Part of a small language model's weights.
Size: width 128, MLP 640 squared ReLU, vocabulary 1024.
Each number is 500 + 50 x the weight over its row's rms, rounded and kept within 0 to 999. Layers, rows and columns count from 0. Numbers have three digits each. The size before them is the row's rms in percent of the matrix's.

# v: layer 11 attention value, 128x128, rms 0.0593, rows 41-60, columns 0-63
# o: layer 11 attention output (transposed), 128x128, rms 0.0627, rows 41-60, columns 0-63
v41 099:407466449390496412587505490435516515628493487545472484416589503538504513491524490409557487469548419491515390556472468495446517515571493594478548487528563527413473456456484475439501526481523541
o41 097:595354525436511467450436498517486449459533452446476566441412573550598496551506511513476453564522471442528517451462406506508512495546481520511426537464459546485482556470418565564491506488450529
v42 111:447514497511468456544505454488541394525552580535471516445607462471494462494556501569582588547374475458479543500597414494498503468465524472456479543520545502442592610456372499471484575465427478
o42 109:535496469457535548460451449550519510501465537531516485545579451491415517500422524565491374508507509566559533513521460499546440452460531507503379462515475520461473509534464535501387423458431476
v43 089:531519455424481480488496456485497543444517542485505479622547464441572425432541484433634544481508577478590451455511452494481515475572581608521491578523417447529597532465509555533477546455463518
o43 092:522562439472513443520621455450480487503458529513466509512650456561506483571402473454475563563406493515543624507474452566488481553539482529455455584377590441491522584496574527504463528507526459
v44 101:407454520444454522476546496570521462463503503505476444448538506475607526500575500438602491531485505550521491499526548499519589514416539526566492399515477529531514558482520407463529492518503573
o44 101:468507479489515452513502486559517561494483422443501569522503563516517494502499448429503579460475668471425491510470432512548438408534516419476299506508553522533477444603475497406507450538488493
v45 099:500506462495495525497462526551506375487568474548561450536468470508590445564562548419510494427522408458545449479542435479477566529481597490522581506480418563488505595482469415602533523544593498
o45 098:495550438373527448462491362402562457488571445499476547435530568482464419471467494439580492484568519528508510503431474519397562448585505535527481514487569473587563501477548534501464444495502456
v46 086:528424508537436431572444616497610453463516546571578510508520534439514529482447464546481490585487588475559485466499469507459480437438519487540509543441432483511504497450483428342615462575426495
o46 087:508561522443370540481543518503573535490495506449530608598518552522439474516473500413444543500526492472507471482483420469514447511526426483533483498616557453493564533518583483316427496482497489
v47 100:432500518407488474538468587486507549536488429478482493502470467515439519436454495437424593519441374550507533592447424528440473499539484480499555517497527507528571570499514464522591422553536562
o47 100:526489449498492441583516519515512510465382518559435472538405503488484518494532582394497473526526531433492533485420462425480571465485539543441525501581551538452421516451534601530522476605488522
v48 108:483593516593458516506475465532566549488450450512502530527505472541516479569448509452456523483482546558477551561485578466517542417427376503491439478513535533492445508391501552498552409467593580
o48 113:437489546463570559545449617449520453555442581514487508501371429427549552496517443543453555370543471490501423472542493435498544488552492420430535547528528572543519493476429519484578498504495501
v49 097:546578526527504539505447546489529474404427485479469450524473491564498540525499493486518552469446532462468537472492591520478422525472540562517427467603411486545406501519486551448406601502470438
o49 107:561468485513506375543559530465457504504425570500439379519468477505435400523488528558520530398471522519543466554520591535478571507447481501452551477570520484658508430492558524445483450486462508
v50 098:526438528497441498517498528536460520552421558473451417420571446573478493457559505640495592458483454514507531465454500476568487418461450422392389441492505456567510525430589503493472519490479491
o50 098:506442439503589544468535528530582520516464463481538454496545491492364528390485473539545434524454530523462533484501460489551514513372464492453546498537481499453480484582555508429439492480495527
v51 109:466570522473526516451527440543468534573426444486460620608496508468482552494530520520589514470487406420577545584542499475451536593518567519486455528580486562421464476483464506641450527524508600
o51 108:541509523459515506433467442554505497502546398520569392477492436542604525545454502521495479509507456501513535444479502469438518448563535522457545560532497492529549474400439452582479549620582459
v52 099:562448563536428460447511518578462447553566534526506465460476516542476459503470549505384433520504424481462473464465376443587395393510471416553625475447513503472481526487488412583492518549542563
o52 099:444478426527496588539417489441486421427590518543481580510499596545486520394430536490550422478504512525440484504557460533469576556469529557482551445405493506513592479467529473451479478509495415
v53 099:422525471465500385502567478466484546460546485389476515461490584679507507526513398472523574478515521544492518481464448516557503499506518503447503435527605511530507472501540505533489455507455535
o53 097:526514493510548463515478444489497492524468440576524301443488555505552588486473462539516592435453494444433529504493469470567506504401493490503380503506441525465539514498602480505555489499516489
v54 100:492469532580526510504422581504623519570442451493488522426450535467443421523426510546380543522499549470513459447448495538506391549413441475510447466511550543530516503489555500436550475480487413
o54 096:568488491534510514550416523504570545473517591448453569519525533486422425385487458438527473461581448552452495568498587471460449502471478479586644556576383439496413489498551426496564470447450527
v55 111:485482510574510484485385477471514481502558510497585432522528480467553478488484534421433417492502545422411500484499421497402484399386426470464537458474594453498470464503548541465462453549440496
o55 104:540508596464402594432446499577514470465533395562519504463432487518577526479499525520475447355447559504522495502539445505488487427478458467461534493542473502538526530390460486484620528487523519
v56 105:493515565607482559431477486505576594477571477558421506497524506467525510534508589506533476544522432456485461525405432515511499497503486523503584584460401532560575500466461438565428482411441493
o56 106:541430434538452517558476525512499497504416441476444548510499418439483544496479559449499452451502479604520506543406539468493514496434465436447512519483474441475426462626471537531465498485509548
v57 102:429462529514563421481559489452431531531391522532566462472487567482511551492446448482479448473423482443476459539519419563574477446526488542477549485528474459441498500426521570577466517515507521
o57 102:496488535516496440504582461550548501481531528534439452462413480486545502487487529544502452583479463569542580584430386494415425504451520591494445463446492480527519553427531447406603450542460542
v58 102:479445570512533568519540604537421533462473470511504514443440565507502570564572557462552469469456537536540481494514470524629484571574445431424421598468469497508481496454533538533483435524465545
o58 099:556430549547535580458461439453534466539466443522530504500451536463557500597446452473417514560480565510528394528513466411555548563564446510518458489503534495482402450507439454333582483546568536
v59 108:434475452565497558464500556466494552530451411492554489497514559534393536500459490428362441521540577554484553520472410487592448514484530523449510498485555465490561464556528484438528439498573502
o59 107:468441523555492520548502487459445427447557486488544396518498608571536514567602385400535477534508505476412421456490514549503550505482457498437554496519559581453495558428490502462602541506458497
v60 099:583445523495587530473532552598513509460484450528525441500444445506545415494491531455440492467452555601516551466503447545508445448506517527485438584468464386475533460510520593441511520503518480
o60 099:553528461567489446533551490519540508591556455533461523489484500513564427520449423546498550557565457482433517481448474495512459618482455570548510446542490447442502482471506519496463539548525503